Weights of a small transformer language model: a variant of Adam for these matrices, 6171 steps.
Each number is 128 + 24 x the weight over the matrix's rms, rounded and kept within 0 to 255. Layers, rows and columns count from 0. Numbers have three digits each.

# layer 3 attention key, 128x128, rms 0.0845, rows 69-123, columns 0-127
088131140097119162133186220166122084103108115109135160110099041145199129091093135116161142220154121097121118143130080121131235169135084083131059178147079128053116081065091133149115086196146165153127096162094148121124182164058148102126120158091155146136119084166132142069101091091112209119073106173149174107100130138153109102074202137158033216075132119159126098095129073156162114192188
117128153138116165152091112098119161160063124138048138140126148137097114121163135172127140128153089166087137127115139166148166095087127119123119110100185112104098104135107122131101145131084119111131148169174144172131099119182124117140124129123157175156142160140113093120134108136152131131153162112083097169151122140105106091122130107151144147109121094135174140103139123131105135120140
150171118082132128179093124101156165145074104156095142118126136140096127115104115090130144088100144103098135090150088120083171109131134105163115148070131105111130135147112183137112101166100138130198119108186133094084118086134164135138141124106103139131132149152162100145085145101117152156144100119083102122141136135118171137158126153170152167093145141153127127120129106176111151099166
130119094081144143128118118136129158103101155128083141104139146103122123128120152109149143089114136154168147187127158132071133104170151159084098083143106048100122111146138167105089127173179127099112160169189078121104102129132119091132160140129160151105130178178084147152178171138148135117160124122127118145126114127103069114121109128133133114161136081096119103170183185089091209119117
130127137119098115118110087129161148163144131106100118136133197123082126159117124113104123093119135117144132145107155131120067121131145129142201136132146126161135129144154152110137137092135088129128138135129161140134108123157101142149144103146139118127124141102114120135133141140123074133152146124114112106160123118111144159140101120119192088142143120109138124157115163112112111103097
109122120123118140134210157089087097084135128119141183101116046145156185117121117103158144164147164131128134145137116149138213136118114142109092085126129128086101134146129116153066103161121180144108123118142105119135182158111129155069075129069103159105136118165082147112088122080115180166123095125125161150085128186152104155123161160138074176108122099112111118094139118153133123166135
124132123107124129126117136117153137139126117109104121126117138126115124130134138122126136125122125143133130137126132137129108140127131135130149128133136125130121135115141132117147125127126114120130119141150132140137130124129132131151133136122122126125128143121119126145117135141136114136127135121130125127142137115131136152136114117129157107129133128125131124141109140124117125124126
144136137148131098097101058096134177177140120146092047148155179096048100134183145134049126052078114164077111106096145081144045098160148153126200078107177128138133152149173120129170144072065078099141149114168090135133152122174145127141175157171145099167116172067115157205158162175144091126179168073117125106147142117132142143132092117116204066167131150168119152163139175118118150101115
137123129141131117124124105124114143123136137144132120134147135134110135128142116133119112117117119128112122125118131115131115107131131130121136126112132126148136132139126125138135127109115122119142137116128117115111129122136127128121136112144122126133123133112140121146153126137127124122139121123129130141121125134124131113139117139122132128128133145130116135126137128121124130111122
145111086106180093126099124101105094128124125118193149111117142146133123185143105116120100118145131130130134132098138108099161090161113134105124101138122085126133162168105111114138122104100152176148180066106166138091124133149119169113076136116101111149149126080151130152101126105106097143146183098089192123147128173191088137138129178137166159111153176100086106181129141159136084141110
122133110149105110121097148157094136111137185140197131128132120124117153164130104110108119118105169152121099138148105130097171116115147180124141105138160121181131130148090131106187164154136110121126127112155113115114114142138133182067123156154100119125160115124094139105100113102093076132141148101158146144116163117151109171146138097168158127070107099116145163093137153120146135121078
138126124123137086090130075149140102118139114133156131165148140092129138127139129144119157156164109103080120135129103056187110123112116113138141124117137116123093111144167125120066120107146151107151163092126165118154146120120120083153165186144074112177105130168133147136137100143110168157126167147117188081076153128173131067126150142140104131090127134147129094139129159104158131099109
114120120051089075092152120108124147090150169116107126132189133199130142140129102105088092150162091121154137115114142163131159143129114128105119143141124135126127100151068138148138079123109135120104142150175073171138139078148142127146117163131128107149126139125172156099111121147130140093160183125143135106114120124139066136122127133175132128112130138148144119156116157139137106146107
141156127096146127144170121123133132119130117158070090132169123164138135110143131138177110146158060168166169183145143170121118152088114126122094059129101132146164163148093122151129097165109146109103122152112092155118084083099100063130133145117139104126133164157156112142150135141185144104147144101095134126120113181114113124111143111088132108132144110136186179088105128110102128135122
142124075116090079130115146197137161102124100104109169177147144131137138100127089091111161096150151151181131150146110105137123113103154125140114150090116114193091135158111094102105111145106207116135134090134129107099056102136126149125089109139122051146152097187114115151110178111139128102114074140120142116164115143125135111191116103177141138105132119148195133112138168080139169124160
137145091107139115145118107137152139133149102144180119169149098099128089078155128117133158115161096133093116112154150083180127158130136133109115136103107141128143119154123123127175106122102160160125124107126153163110176160116084147120151142135118165162136118098148140139123174124088127119090102104124141177107139088135111118126092122093159106123125112167151112130098120140168152124115
135172140167206142171139096096145112167085102128062145121130141094118116119139153102133165120090153122098092113177113093156139105065095102120133155092156109087145146115129125129131140153094089099134136091144155123143119126119111096113114149084114123141111176092106113148131143129122175147141086109102151121158144152153165086137107131109113145168132144135205127113098109169113177129134
107114151129166102116137155135139136127135111105152083134135111128140139097185134108101092134098150142113160116123115140131143100119109149140120158122162162128165104140093110140131128103157129095087100145136129137116127139115142162157093130109137094130087132128127120111109176143114191109131125122137136123076102133116147122109112144106179151134107077133120144099153108127151120159155
117108120148120121115141120160103105143153111108157131115098099091106139183117149164118114111136147147145077158087162147133081141152115093124139098131090155141083125086204108121171133098169173150171150125097128114138120157141117111117161137130148154144098113111108144122134126145137112122094130188173115135125114132129111154114114140120114101113121157123090109180150145101122117142115
084126110111107124122114123145150120114149147173176147139097125188131048057083097077119144098175125159153116074150154095135094123156125153127132127120173144165141108137088101143154066138125106087065127124163100119178159148134134176114140129111094179143140115120109149145127161192158113157130077144115118127134149101098124108139094134110087116191138125116156131145135108167131126141127
098102092136120132142125141143149077082122160115140119100099125123142155122154154131099168126178141087153108132112140131134096146112168112099135151095167093129137123136157132122115142152129134113150123159154103105142118111108140086135121127153113128119087116120126212098115100109149123163142127108129133147118102138144165111111122145189118146110168131120155148129146081105100113101124
098148139150101175146157119126152142128126141122120148139085135157127077115086128135115094121094106131067114079137130165136147121131140136189143191148163098126182125172146127127106151109135115114088126146114142121150141129116130149159093081095144106061159127189106071088106183140153133153114048141115105106111135109128149128107168140137110079135129095123120100102125101123151125098166
105104162161078132109144133098119122106194111101200138113126107064135154164151172108106117151153140124125121130127176139154116131160167136149112130135104139125126129149144181114109163082084146135097123145115134132153169135115112130120155108148098101128159132152103176114138119099088104115109173103175170165081130081145127125095131132179123090102124158146114115147110145091135099114099
081161149119158126104116136131111189150153096107117144114145137136126135140115088103077147081130131068107127153129173118129173141099119095126110198141187125097102111170115127114155159163103087104076139115099115137156109139127147127160111147135149098159145107072093113081139098112125121131185152087166163126168152163178095081122138125174113113128128121117159157150126087160153094101107
089122105159088139087118153121130143101159134142212115148110084156147121107089139129110137153173142124072121153115161146106116152129164202153144105173140143116164154156166112142163137124071137142105113100116103123151177085126113188106125149179106112132133110118111146152100115112107100185123173128150153136088171129197126154080131125118104100107113108108058123120102130103169097067082
146123118142085125113084128098093132156152073117147154146140110120150127098109102156103129146105149202132138136111126147104121086185146165165137095157136116115122115127156116097092100130133131131114138068090153157167117116162112207151096103141106121123164118147137137168139132094135108140119141112122217082131154153130107133106190107100087134123107123091064073162176142156170089131124
152094135134180117080141142115149120118138102093105113136134127124144129122175114106080077139094112100140153101132130118142130136181093120155131173147149087096228161119100176115110154086093093109145103160162069127097183106070149088147144142117129079110156133154137143100106172127122150127154106103124161118103093102136137175100139157137148118112159165134131143136103131108138128142198
095108101070154150108098120192135163162107116125158173147109104139125101076133073145161157124151145162155100109125130095119096156151116134113132139147143114139089147136148165086167082168202106091172153121120137127126138108160153119133137124171090158175092098100154114161143078163110151157134155134113163091183134116094123094128112100085128129149133120135150116122114090177147142105055
133150128124128155130123145157115158141140106131182109124101109129147120133115069080111143116091137176096102135119104102132154144156110157168131094100147129141121096130157112153183133145172114093155136081173063117125135184088160157082130145121119126155154118125095130146133109091097118167110123085136186092094174135127117103118123128137132119122123115135162131116129096171120128120125
108111085090113114125127109132102109124169118131133172172151151135128142123167094143096085128138167144144108073148114154108164111097156139118141143111139128141102115136096158086102155105156133110085180147106165151167130128147129194152105085158111149105133115143141079076102169120132141159151112119098120140144118108118096172174144109107176150088124103111107087128133128169148138100142
175144158093177158128093116132103142180136116103132150120099116066067149091141132130142122107085114145137100101116119135134130119162161090181149160116131128108104162149118188079171118159129109125128114131116162109070131164119153091135156107087108166120152130150147112137128136144131121076120097138154127061155174131086129162138140148068134099119113162124138145117140130144124133148131
156127090147140143137151169150147137124096095082115133147137129128158122100142066105133188120156103091134126174108138086125115116126125117083120145111131119129115137119142083159084146179089161132144079076147142109124111154140126139154102110132133129111110103096142099165139159132156120141143053120067152114181108182132149105103118138126108180128156088097159141120160111127123141129123
111120091078205113066106136149115110160069131118115105144106145127117109109141131181157118137205106055139164131091097151132139159153087169154158151117146115138143157142156100126178145175138147105110131107145074140143098162108159077120138135128169123145106142120140107137107114113164135131137118124101108111163142177105131129098095122129109132128146134088111162092105132104166146122137
096078167106085126112167151154108138135109121149133126158128131169144142164149139132149116158158142154127138177113103162145113168108097108142092116133081094139133121146141102140168090071190135118113135148103137112090131105106132162088124109119155096137113112173085104138152124141096156129098140166139143107125132178121112108135105121117145142113133127173133126077117171073119164166110
161168160132148161156116165120104158137099150119103144139158118132120105118143107148114147095116118134184171080110136119115124125166134115113135110099134109102170125110097179120120140138067096122113084107148108117165118085111131128143146128106144119128149120102161096118089117106111109105170152079082143092161106116123145128140150098157141171115150106121154149131150096138102133157164
126097122149152116164109114123121088131120108164117107099108138087115128137081162132151122138182138116131150109142093176082094139083105117146119100093155126124143132122140115108128159122151102124129136132082121121155091118098131094123087101127094121135108127159150172118168116126162135136139124129160136167142166176108157147149128125151128116153154203100126154127108079118136130098150
129157123123142140155107124115167144135075150133104100090049141148111059105109164132120131097117107152104103101136142163087138114133137131137142137161140111118142145142107129158182131153057142161147129161184106111076094106134136111109122162100145134144118156107110166134084192116150108123119081162112031167155091124128162142123102148134130115154125132153166144132092082150120162129192
129115118117124134162143110088124101125141134131083184116113139170137123119079136121169108131134164106204173152174135164107131133106119163132118088133111164135125146146114120123112100143151135113103141117093106159172079109165113153134088083081165129084127150130141089129114138129182118119140119136108104146168097167111164132115143084140127098186125098086136144128101131127122149122132
080130135108134153096149103127112156126088130171088151144113145177100103109127140123123117111123099169110110106171124094152156106123098109158148113158182107158155176201057129089144078127141115108067113152134084133108134149120152077108150136112126111140181153146086124136093115180138151168143142102147138084118156125095104125154127134129123109119123157146134168078118161143093144151124
151113103112114122166092124121147148124171084132108089132147148102144098063107130148130158139139070119068163124155138164131130142121160101120106121142113077103136116092109109107134174128050143158139151187096154142093152140082109169130138145137087198121178097110153151170156139104126077155158132110093112166121153149172113136142124126066114113140131157140140159137118138093144141124171
140115068151109131104152135135131109095118138122182121144126127140166092143075097155103136174216092110127149113116138190067104149156126152128124137136112126154147111146099138141136180138098085178110094163124126159137119070093121161138108146175118070116156087115158174083125151108117103140092144114121130153099105155155131139076185157168140135138141127100106109099088108090156125125098
117103140159147136135145125108112127134157122128135130128116143116102038171071085162104147115110097145090148091150144140126163131138123125150119099090132141141107111143138146137086113143143101107115148101099183162145117188153136149114122118128152165138146088143115123100135146103133132148110104140111107101120115124124149127060165206117133161148121101097123118166155132173138096136083
120101111100140169131161099132106102184165068110124152131109119087136117132143151127138124116174136156111113123114137163138134181145098127155110089092140091132138141147187206123101155090143137111118190120088141166142154125110118149102131115120110164129136116129119121133154153115125127153127116100061158124104149176121130077090166127139143112145129122099117095107079111123169138120096
173109105196090140106109105128132125127135119141158148170115122145165137072113133100106103110123107145173133209111115132116072123165162124144110116142131142124124100114129112155098054164080143130115090113131100133095101149137135082134122127102162103104141125177124173135153151148178124092119108129165144124114083135131135114102129132139102129140136153115145119113112157094120138138150
091099134067138129124112119105116147114111139127110108117117149173100136110139133108126145151133117107101118129136081152108148134113134082150121149119111106097048098140124115135172107159159114115159154135116120119099129138153187114134109122114102137151072158107141130145144103136120167138166164132124140116162151189147147128113080123116156126153137163157181145119109127151154126113104
159167127117111142159054124119125122134120141166133099148141129112128161097131165135121140135171154078100139083113104105152102139137152137147125124049138122095140082085168124136154118111120131136158142127157101123148162113107129106148181141143136166144122144127148129128133057106114127133139179104136119189090168087131119095163102082179143116076151174151115138112108127104108121093159
151124139152126125086128146177125140165101142137155132133154144116132137134115072135118148120150169150123140071098113127100151114154101141132140131104156155101108085115114143088085125117165100146101126123129152130188127159132105163142149128100144136142163108125122129103131105097091128134117126109128099077135138123113101089157160145140150165113121117077100095124198121162103130158110
124111120122158119126126124142118114119151129129153075137121102105113128111155156138103139129122112161100104112113115114166081152133109098129136123092151117114134121097194109135170132100149114088173140139138110085132173152095161099118135160137115148168098137118113154148137087149117156139131146135142168137067153147146137120129078135101151115124149193153129149111125111123125144110148
137132118172174133121144148132119131136150107113099119120137112109131121115107155127122167103051147130112136190152159043185137142095131079126133076135119159133124155098139114126124129163147121117162125092090103167113121134136129108111143181129120156114091105087125154117122142149139120151143119108128106107085152122148175110126178122136144124172101091131133159148136154112156082111092
145169136132154118126095094129105097170152139101161150170118146083104105103162116172118164103113115118156104121162110099157129114128132153112139114079102136148082087132156115135133104154126137122105143080111146140189093201141094125132142122062174120160129138144102111120119174110111135101111090125125110124143100100127167100110130116120150147135115078152164075116123150152171189155141
062113170092089145098172114128132145149145082142089141155167141154115108133100152131148131119172127040104173089130135151142112166140101141133108188129113159149130120142141152136099142103148105115063082163105114099168135113122172144144131068156187120118128086154137094094157144138149166133140087137136110146201154112083124128118145100159102147139119128153082094116085106123146155117136
145056143181151121087121131109147081125100142146138119117084150097107089142151146159130159139167153180123159106101118135103130121093090164128143070141160135096129155153138096105079142119167111148116179120090172173140124139200095140122080118141165133171110102150075187137137104130107101137098135159135110113162110146112147103146130175081154134203112133103079126159164091167131103108124
118176120068164118126117097152174089168164070152115104131128128123125130136180118157122107146147126171139114144103147138126131093121114133126112135089131127131110119124130144155109069124165125083138142150158166126141090082111115115156159184171071146156130144143149115119142105160167157134108135165130128104110137111110092086139165169073097142107122115106142090153160116142103099128103
107162106110153108154144128121134121144136078134120120111142123119138154149154095081133150144128183118116087128174093117071166121093116150111120169059113144147097121115131120155165137144140127104146123095147134090148118126108168151105108134115083074139110150099111081124121155103106186168128111127125135115159141172159136140142091135104172175095132129125160114100132139156131176125093
103144137126093128169158117122131137087076145139092151114110148166132104186111163173189120142142112163152123111123110136124095113137124080105132135160101098178142161121133100129108118092144142165139120170107164097077105098125152083119102084124138099108153115141107125132127102152171121111088095165093093143125109136085129133180133130129091123149152155162121117113118161095081139150176
# layer 3 attention query, 128x128, rms 0.0875, rows 70-123, columns 0-127
149086129154134149123136115156139095116116148079172102169147116119116143174104135125123107124137166071145113116119126165069138150104107159155126122094121160157099114098134129147099105146076109124124123132097136125138138106132082091111124129127166084103141125131136125129155189141141114135119130145138185162111133150144138170107113158144132108122150120122131156111114114092146133140090
135120151131150121125158121127169126136135186105138135091099125105140155156139110132159141132183140115159117149140154151120123120116144198154137104110115139139162172113125072125112098122105144134042134121106086128133164103118097136127133136141143086110145093117091152140158115124188104109168095177138128116054130160172130132151068168165113126144137082147091127098131085060114118128111
143131106161118113123071102107117115167154097133142214133147074185171147123109069131122145182163142124078133114149112103156131143125110089124149100098152198134111124095126145185112084137156150127105083103138142115119149077136129132126113127084133153143125119156167107108066088110113129157069116119149149077095128187180129136089186128128087155138098167149140141104095112169141076142147
135067111157154107148135091078133185133157158172106076155142188102103096141183150113128055086110153152162121172092221176064121077114103155134125116111143082145161146165175096116088163110114088088131164132141093131101082138172116180144153103157131109075127156085115128152186163163137118136181120102122096162153116099095092144167067122122171064136155105097136162197167181116111204111056
124131107107148160136082147144136114122094134117170120116140133082157127127115133135121138135143120136149124142134120094126134144162125126122101136113105126130118104106140154111116128146137144153123142130075105078107121103121137100118153111150175103162155128149148138145154117164167103133117156103104130151132088077141146110132112115120139106137138079106146129092178106147135167160146
156144120153146126104141092113138192147118149144115104157107161119116114175159121125142114054091127087140123178100195151094122083129143167078140114150142090120121171156179112091115180118123099120146184122184106178112097147161113140134131115142118125100152166096110130106159153125126112091173138110128090099129154164116123143130136139131163094134101104116090145165157173099110133085079
142163123132102112125148131112115123124127114151138170102134109148127117105108124111111139148109139102148141097146146166175105118162128126133141162112150117157093142133133118153165106088121113130115111139190150144106141113123093147163131113111139146107152140174138105137121140104119154113102129134148132130143123131142153141106171099164120132146104114129138106117107135107121109110121
092176110117103067129157177157095050091164127114145180080129047184132169061116103123108174204163184106116146056183080154179141150143112115147136148057106137133129105071097088216138053120117152171091053129124147103176148069074135130135121165117153162175126115190148152117086089090114178095073116159156172163127061132165179102064168114149076168130147116176161067039089086146145088171164
138142127090121161164098126111151138129148104113098143093146133060148184147181107107137123130145116156126121124147097168089135132113156106140116198132134168134122149076140121089166094110188121088122105157136086127149155100126166128103097091196145132125172124146105142059122139148123126158165133134161125166112138104132123092104103105114122122170080154111137120110208128113134157110152
159132121121129100155142145117101114139159137128157140142164145133135181148099148137135127119133149145136104108171145149147115151063087100042106117093139135119142182126111155114141112149158187111098112133114093171153138078133195124136114106072127148143090149138135118156133114144127114127146117112086175143131109134149163084087111117108140116137136154088135131107095120122099167130116
129148098090096162168123139093125121120138112092098153124107134170139136086165084134151163140112157136170173098110117165151100137166158111168143111149126105146112117106123081178139167120123095122107101132163052081096176155105131175104148112124118154125105124100156135151122134119123152132122080111145130193135101129131132136074145063137110117152136125112141133125118153179129092122121
158146100124105151114113137141078124136125104087127107125129126122111123122117148134154136143099147139092126143113096164113133156124146104177152164149124080129123165133117123109130149134119158098126078113090208155112120132117122115128098096167116143095124195156065114136114127135099115120140119122149175195109109118105165139120110173090125138180124057113171143115137105127147133095131
110126167139118128148123106144146114098147130086114070097123148107114097122135184139098118164135150090075117154119132098139141130197133158133165155131107128109137115115125124100147117136132135135194096137138188119123109143148102090159116121130191140056075159097109131102091139092082109133144135128108102143140142094132143162099116155151095157146175094125129137140133121101163127104151
151122145090187145184118133113216138145128151106106094138113127134147103159118130206156086129119156122056068132162181138159135101056138153150143100152124116105134137145109138117135147189095135125120092208132063150148148106111156136102121170118096138121124114081151122139140093137128115148177069129120114186102080095096173137093142155135124127111142025110102121098111110150127117100152
150117130083120161142157123116121131131105159137115165076155143174179118093141138110115151134074146119106147111115131090096122121145148144158127142105156138109100135116129115166167127106144120126144139137158151138139131093123137113105136134125072120083098102140082067116096095113137141109127119136101098113143126145123197133130141143194134116150131081130140109137163147153106097125104
123138161149075137120137112072161149122113141158173114105105111118125093127154114124093168129140122058119174129131126109096111138143136199126129113142142172167038098093149135152130076125109140152097158123160076130104166140125112162068180119114186098115147058145111140113140140095159119144114096151146095085133156148164174125113137141134119124098112120140110145128169149138145105130102
166157107155073170107099146159136124142126143114168146087133117166127113155095131113096127137108094130104093154106123111099090148158141134170136124138114124123139098156130124123151122112109127177142101142095151133150126101095134118156130114132115094123144147130116124136125093110125102157124188113158108112163151151154143178089158158102117132113110126119141121141121134107117149095158
070135082116157077132105126150141135134130057157125134179134131113141093142120109107144115147119091114106142129136128135138139111136130084144086131126135105114139142118119170134107159111156119095162129132148112166108101132134153152166122145121089157150139153115189109117130146135115155104110159115139148147141121136091098079148167106144181128148114100151110115137147128158116101099111
189120085114114117114162166118110140163101152125105123143142107134121113087148142162073125101087186105082126189082120098126154078084105112102140148145114116099129201135170174133159152089180131140148102066130162110155136125131122118096158146144082097144147124139061125120156106126127157104082110112113133135076122137104184138160157129121128125146110116114136145129134133159131148134134
118170139124102117136124127134091124166143116123113159131156138121119142125108102175132159117137113109144125125132088100167135074144088138127133115159121101140112149134118119112118142133114091137130129127088091108123191156132140176109130126077092144130105134169123128171138151191155140132114118110133140118095154128130129078132152132123125131125135070117111097119120179154132150134144
173156111109127108083090141126130157155100146160156134176130119138140152080119095135140124140143163143176127122128144092142115099175108121111134102113105176114128052145129150134119151156170084182120156122114130126103123118142122149130147187133161081155124087098098104173172086123105101142128125129112127083109124124161100120156107121109118155097145162113114131142093106134142145154123
126128095077137129123079137117082135111116151139128143121165146149168183101117062135146167138112116181160128072126123099135137162130115112110122113131166054078103131129125155155120158124092122104146143129110150108123140145131112126112118133086109166141106139130158094145082117168107074179115163137100125139144128078138125112141146129142166121144162094137162101137111150166123135136122
144104111126142095136151119081111109148116152131129132133159103125118175167159127194115110143159091174102156124139093176067123175123143140138117198135124132108077108117127146119113139161131127095131098111126114150123155136129115138049147118150128088111108171179105130153136124123113107176102163103135124107100125093121187089130103152094173113067150109098159145125118131139164184141127
167156078108096083132153131153102134130142155127096127144121138136139204104107112129122132096128161173153146100141103075184134138169132047031129146107119095094112138132140124129138169113238097133162152109141133115120155125143131119098106144130113135150120171159180087162122087159103117098132163128107171101129091128136143076108143097131155118124123116101152118106122126137124136123142
142137070139129098150154132082146159084135133120110111113086114108150161122145133077118114121152150204134082107096151113147157115139162075092127170123115122112092127122158157127117149114141120135156133165137089083113139167135148149097125168178154106159179148128128095129139092176084129128119139130168117163108092122132085114103153101145149111078117198107131154106126107131142168111155
126183137117067149112101145130082150131140152166162155080155127142112151095120114114151197149128094102152145094132130108161096075149144185184154131136137152144106106137117100120153130139109123149094145108146183101118112129091106162165132086134105147108125129138116122153122112093091112145140166130169079081118150087151103150117148128077120152102100120114128116141137133095134139116168
155119118144130081164239120104138124089165150137062101156120122146116174152159117173129119109128136132083161144093093093117136117104110134140118134126094122109118136110143108148142163100169149130106093170137097121129101137135130170088201146161059122106146132133103131139104152124170159100099110087149128155093121179095163113186120138131125103080106173095082134115146135150105167140142
107162100093125078160158137109146118103139166148117132138156119139140199147138154089115133134139117119139116126135128134151094133140115134101119178112138116120125130137143160116108163132177144166084131110118111109116159074143149080152198130140122125156148125151100125172141118141165139083104119126135113122105092093129171088104140121152133092111121148093114150130095145113107173147120
161113145128140168123110150137130161144104163095153115114153108149137105141072164139174169113126144131114121145107164114093114127138114076118106110112111171102091124114089124139148156147128147114111078169108122126161152103105146178071106148160109113156129144108080115145148110144149099186125078120130117123080140173142098131159098134145121122124153147108127163100156105129128152130121
110114108132176080137169110082116136121182122144124148085166124131164098101150077128144121166150121114112166112139194136102122128117101169158122103103118138138120146127171117138082103093080141124134119120159119146098043085125136178166185139096170123134130112124103114125126119099120136148123133134142104113119100134133120150150101149157122124085151171138085112148141113138117168157155
127077168153108115188137123132196128139115168132112113110114134091099088149166145182101101115135130109136112152128090136128147081127142142142134157143120137140118094138129112103142121159163086152126163190134096083128124083133168158098171132155133076144118110162144163112127117148125147097140107135160108119115108092105133116095155126157118088078124074133143089116131134114152121115189
133182133161124127163124093156133130145149081125123127115134121136111116103120128122102091128101125084155146128163115147157107092119144133122141144157110173149162166120143108100089146141168101109172111171171169097089111100127115159161154112148103111077123134147149158152117136094146134097134122097156186120124113136141116102084155112112083143069081125103133157158137151091145133154156
120175146100157156150108126175185103079161137116073111155122136142121147115058119124100106131126132099096115135155134083140121154130131140150146112135146135137184087124089150113131150127151143134158113141107146122137106112096155041139131134175137129192149139095182147130102149125121127141161124093143149136135115088117128132130126122097127124134115119101093130183124090169088079103095
117090103166106099102140109108114134110149188146110092059120125118127138118144162132105139154163137152118132123134131117121147086111120182128136117122150127135158118138117101124132085132106129117095134142105157140137148123147104148147114132134105144104132124198106163149126135145158130155129151147125127089116154097114115141121148178120103120121125111098123136140102104053158184100128
091166143104125119143106131126136140136144104103127147119120109136120107146150110118106087116144108096109134152133146105124132077151145150101133097148113146130151167118122168132124092137119118113145139089115131108182166198160093137094120126103136154125118146081112155124112155141134102150142135113096100127110146169168089070131107077132136148078163137153118161118150150137128133153159
183139157145134094076118126156114119153114079177157160157147122091133083128123104135135132113126113058119116129179132137156130088102097172137136159110141183159117150137148140101114085112129092124125146119174147182106139106137103117172160128082113111062160074131100060105154099134148119096143157178117147093092160147143149131153130191139110154167110112144080127123114121070123097120110
134106135147125148104102119140168152117098113099138049146098128096116104140148133151093093130138127119071084189115128115088159132132132122066119132155121129091132135100145140094118140150138160124163125143117141138141123156148085108109104169139153101104118128099118125132147111145110118130152113128077117145144152137162098118179105141108121162103128124132134172121170118138154150135156
175142118113173132095172149124117109147159128107140139159170126123113176088120105177128097149098179101143147129127172094137114148077111158152124143100119142135121139113170131126151150116110149133115122106141109131102118106115098123107157117137201110119138109103109127146138156060148145166095084081116149156105128095142180180112095145064122148144128151066117135105128098132143147155103
153110147127163164152142123124114113126118171130125178048144134130140107156129147103143165117148154091122126076129137152126139092133130156143150152090127196150106146134118104142141089156157108117152159090208139091172128136137100099084094110149164140130118116130100062073104112138113118132119101151092096090108112101107089144136130071194129125124162166152114087142126144149127086135121
157125154115063109123111135154094160136163134144122162121115137113112161103144143097113139109132134153147085078179091071175138096158140077110146115142138136094161116150097151106127119134193101109153147116113180117129154156153153148118138097132075174110081141141111105157089107155099109095158131122105145130139166095151101094117124100114108116110122137130123162155093127133152119098182
115085101135086110107141140113151133136107136132157164133133115121152164113138142071131106157176109187163112180113098170133136153151124123120119108159153166090138109148149165111146094128161120133151148093137106124111114058129119125089189100122158081113144132123095137134135119145105144128111087124133150166097152095179088135135090090122122092145130181134162136181128141138134131105159
137142145088092124150081123113179160064124155151144127098130136113150142115120086111133170175143138104137128113131108094136133118201147119123128122105153163095144118077126150141139138134163090122136113127136131059128114131142123127100186112164139129146116112134107105168122133155156108145105112120119130131111136105167109124131125084175122113086147163126072158198152131155095138155137
117111157068100090146145151116137148134135096100074096127124133096112108108131113122086130138133127130125057127120173104162165128147117113151142132166132110140115116147143149121084161115087091132182142120143136080150116147100149110131141140121089135110158144087132110160158113134070144110156137126125118159147093076104143139137164167098150150102130106158164134109128130132130141140178
146170133157123138145155118133143099132146089085096133122137108137107130146119123158133105113137134100128127134132107165095103196166119163166144142138127130164083155116133094100121099107132148126117098150156125135122127088133096109102152120162166108144191132161097134117096154132144112106134083118141137155092106171140127093189082152144132139109110128129117114129144117155102128130146
094139096083146132142148112135103123125130136085099129090123123173132151134127137086131144106128156123159144111114151130098135120123127136120133125103116105137149187110108092179083161124085112119100143102097152115169188152136088102135051125126071165147124119145163141152138169147170117104117117145108147103136133158105146110114138134162130138146133080150134140118111151095114136163065
135086118146126186125140143097137128122150133122127155108121109117147155118119170101100101123143080177156153153119142154126128135074127115177115101158126120150169119150122137144083142128151133097090105095091127110133136135129176122112142099151100120148125142118149164132137143129198140135103111123141159127127166124126123164086133079080119073103115165129138179152095107102147186122123
112202087107096104115145126141131118125132121122100166102152116179112138127111107089125167134114118067107162121125137097144096099199118143158142134113120114146130139127130119168137125095138115166108116111149118121126151105120116126159136112121091168160152152159144141146117169133141155111100133102130108111135104158125148093120169100148143118143116109132113085131141166136102135130122
092083140144113090113130137102133127124121132137179149099105147138143111158175147160142120157122110141128118107110096170149126157177147143107111100115145146094101123125163073124174110143123135146122168090171070154098116130128123140137111127065184153125138130160153072162152136087120168108109101122135094152170134107125165158100120110120154131109119135107135114146110150147086114117148
145113135128111142125119122081157163124096094158126135114126127157175047089114142101094143161106127129114122124135167165126114151148118144141131115143178159130097101125126130133133122116077139113153137170184088141092153086115149149128190135110073098091156080118123117148118100127131147105119107134125145150158150106145130111136166134160082126115108104124132168164118149137135128120118
160120157127169114119103116140123142128104183158105126151087104149103089106080124172108088128081129127160150167116130101128129140119166143113132112143120103081191117170100137151136142161102109133157151132100203096127124173114077120098154154182087100139083161133123178192115133087114118160119123110127135119106137128155102137178103111134123150077138092135141161151102089146128075150103
127132132126107183117105135138131121105137046084126164188134101131153136120130104117100088087126070173098134177125115156154127143124137118116118123164150153163119097115164154128153057102113101121148125099105107125122116132137122105089138117088121117116186149106206121059140171166169157137134152107139127165111159168152106168112111046102129109097102203102123143123155166117154147141157
131135103144126102145161120126125131109151144103137107129137106107137125162140125104136175138124121143103158142106105140093133122162129069158129149140087123112152162109134137127128163104097122142166070127116110104085132190094132154139151125135147095131089142069099136091154143106099142113116150130196115148095176161087125172100148132162105098182146161140112175140122151137139116103100
132157161132099139158154131141185157150121157135163111091116119119133118178090162111113139116150115106126141157157119115101089173141129125102130131161118124115102137121068135099133112124157179149088128181155090148113166104094153154093169103164157095165113128124132178125097100109166095114130091138142101090102161151149156087119129143164111099118120087139104163114142110146115106096136
123142168130219133083098122149137105154123095154108128194120141104104129110138113135152105115123174094145089137148144095159152084083115134139132114105117156141184089144101135128115113130111115134108138166124120141104108172129116123156094158132167176146131095093137185090130178131136140134149100094119123157147118108117103148143124122105100159171125152148082097126123087130110059132096